Each number is 128 + 24 x the weight over its row's rms, rounded and kept within 0 to 255. Layers, rows and columns count from 0. Numbers have three digits each. The size before them is the row's rms in percent of the matrix's.

# q: layer 6 attention query, 128x128, rms 0.0451, rows 86-105, columns 0-63
# k: layer 6 attention key, 128x128, rms 0.0447, rows 86-105, columns 0-63
q86 080:143131088110101139123119119114157168140128079144111088123095109134160153114105151164095128103170140102124148159126109131127122092168111145152152102105149113127129120140176158136156100112093102
k86 076:159117129129112111144089151091122195137123100112091109090140161158136130110081150105088112137151103098094127167099109096143149140156118100140162161123189152126134137139132153136138117100109123
q87 084:134129092171090151119135129160164085158139119148128139093096146131154143121111110091128138126086137160112121102156112107124112131165135078120156092105079116136127123145146134125150104164148064
k87 079:094121097143081129105120123130136136134167140125118101139147134098132091135123104100195110131100136158149140094103107105158124126153116126110198113104118085126128116168151158091129125137176108
q88 076:133137145116125125166113122102144122150086152124167142088150161139160095137116083164126136112134081150127138144126150090145129117140097168140120168156164108121096161109106111134089133092127149
k88 075:121126147118117094195103155147119103145131126093171148113163094132164108145143131163119146134141109158148117149153098149111138171088125178132080137139120123131144147114118130119130155140089164
q89 091:102126142098163131157104139084117103102123152158165155126132116166125140135132139132153159132118174135113153137145118148130114136112100130105154074138152102151114121129090132121137136161135095
k89 088:109118173111136132136125141107143147090121153141148179149139090115129089161151106188134117154145151085105125131132097139118130113087125144131157155176079088100133137115063071148136142130123126
q90 082:110119115164140093110139087121153105126114131165151106108150115121133151155120164124164158101085124112140107142146121168148113085115144147108166125149105127126161130107169140119112080137105126
k90 079:135156135121115110121169105122124105104168088180147129125117106119144140151109166109108140121127141097122129131131141115112135115131122162052132134154133124090129120142158159144123076147111175
q91 094:162107176146123147110143111140135118129145123105134160106096169160116124120130079153112117089135129101148134132123156116173129120101149138122159119129122105157124114120154104121101127128153184
k91 086:175111147150133125120109109115153142152183133116122169105139132141122144115115136134132133114138163120131124116085161120125126101094156121173134132120098132151119178093114114171116123124138179
q92 107:119133148137106103112123123122134127131093151140101111131108130084168127121157134109142149108140120188155112110147132088135125159178116155188117124108093133165185134106164108110121104130091107
k92 099:140095123149089067123129112126137140152108112153128136122166141112151141125136109095122131117155127165155106132116138156150142134151121207133123094100121111141136117149133146139138067097118114
q93 090:145110144152097118111119132169161166156144137117138141124139133143136107115118139141123116127114162131110082123130107121132170108162159136141107124141130095154137130166155107157128142105144103
k93 085:104140172122079113158160151106135139158137134131113126140124158127129166104134156142114179154111109112146120138118090151147174148146175134147118118084181111132120135161111164146163118130132102
q94 085:150107142115119095140083106183098103143118140126142111101147129126168136143170126105167112142127182175167116159127125143131144151138147119102159160135152153147142128093138125144136100096117124
k94 077:106108138142135098124103102134122147120100149125127096120123094126186158108128118124150115139137174111160097197129128124123074157131136145127167104128153085130134083105106127101168106163157141
q95 088:124093130131129157165124095128121076127136131136105117103137088071132092102117135132155116077138160149114170147101091116105147154151099161136116158160117092123137148057125102144110112127145114
k95 089:091105088113135121141126120102111118140151129099113122129179097102126173151126168083152148079143137151189167135172099117126132140159129148121105121110122121086109140139143126123125104124117152
q96 115:106115144101127162134127133176153144150089176091103162112095121135156101090119135141176134117076132116115141127085119153122131141099146142107147116095100152136084157103145111082098123113130135
k96 108:157084097076091158115139134095167163133116128101130105134123142162123148131154150121135146120115130181143124122136109110142153105069156137135120159082124107130166143128084130147125118158109166
q97 084:134145111122136081147126094133153112107158129113124105159184150068127185134137134153084149079148118136151136098144142115152097113112100123138104110155088165125180096151120145135147154122109133
k97 095:106144125174128124140128152133100110095126142197160135136091106145133100174132096104136122136173110113144144127122145127150095103134097136101127094113146134109091136135154125111111103090184120
q98 075:131132181167145135101175108144140147090131157101151131158158143110116134136109136145143198127134159141137092135131096161140135169123149119112099109105118095094113149138100153159098116130159129
k98 084:112144068123105151163149148127110106132153126155158176115111115167159173178151082108128111114163122129154160105114107112139105136109107094125101095092162140140124092113136113123145107124126126
q99 087:147139145173101121159165138128127094121163141170104157127143148148177111137139130104148143154146157135143125106136176125121116107075142077118146096161122155138146126100115135116147129138165124
k99 084:151105158126171129108133161131117188124125121151178161156148132128120083151141127165086161155172111119145137120102106143156137064140117123129116118095080088086136145135118132101136133104139137
q100 092:178117100091142128112096117163166147126121154142134120146147093167151099115097096121142150115081166114085114099077116127094160127135107086090108108110137151131140130125112125134080167152139139
k100 094:115077112108128134141128103090127129134093111132107142146099139120090139105152129136088101137147153101157136150143149104147139133118130120154158144106126118158158123086118151148163097118106125
q101 085:113137138122161137127118116172104096117116132113098127110123148107112138131129134113157091096115133087084125138140127168121122109156114117100170152129106113115150144121135094156139138158162171
k101 089:142140161112139126136112131109100114166107141115142083125142103111166122110155158128124161123094103148113137137119135120077100152144099092118107113134152098139168124128134153099108098138099109
q102 087:118096156088083112117118096164158159112146141124148122119167088138107086171099118117117126146165124154131076154110134110126132118126114131114129113113151178159146127123127124126104114113117105
k102 078:106118134104159124094111154114113113158067112129131117157126196142149150075156104108146136183089133096095161101128135139138144106135136118148152163146127135138100185108132113126109130144116100
q103 090:104146091185131115164118127117150114120094140120125135131132148151171144115119072134118072110113123136141126128135152160105116120134127150136146086115120122136151101129099179140107125105161054
k103 094:160144157091121131123123117150110165160140075121127089125114100139138138177060147100127183105148127129136111156154145138142154117116135116119121107122154127143106160136123108064149164122149141
q104 075:148106081128124071138132183143117147106132151161128119133174116120122157131142084139150083070155096093164194097144108135151112132090089133150162147155137146127103122147108140140103115090145102
k104 090:119144166139110131141140128143086146141125108125136162156136129156143128159147108152107091163144158111163109097154140142147108158139117176108128089121130105153131137119119113143142127095181135
q105 096:154097121102176139130179146102142149137143168122123140104123156090129121131109130170148142105116150155110122144080100163142135100166130140148139188096139102144134161157076145084127140116126102
k105 103:151128158103119134147099121149125106166141090158166165100101125146114117158125033130114144122106107167118104131140195140125134120104119129139102129123151137156122107128110127137144136110111113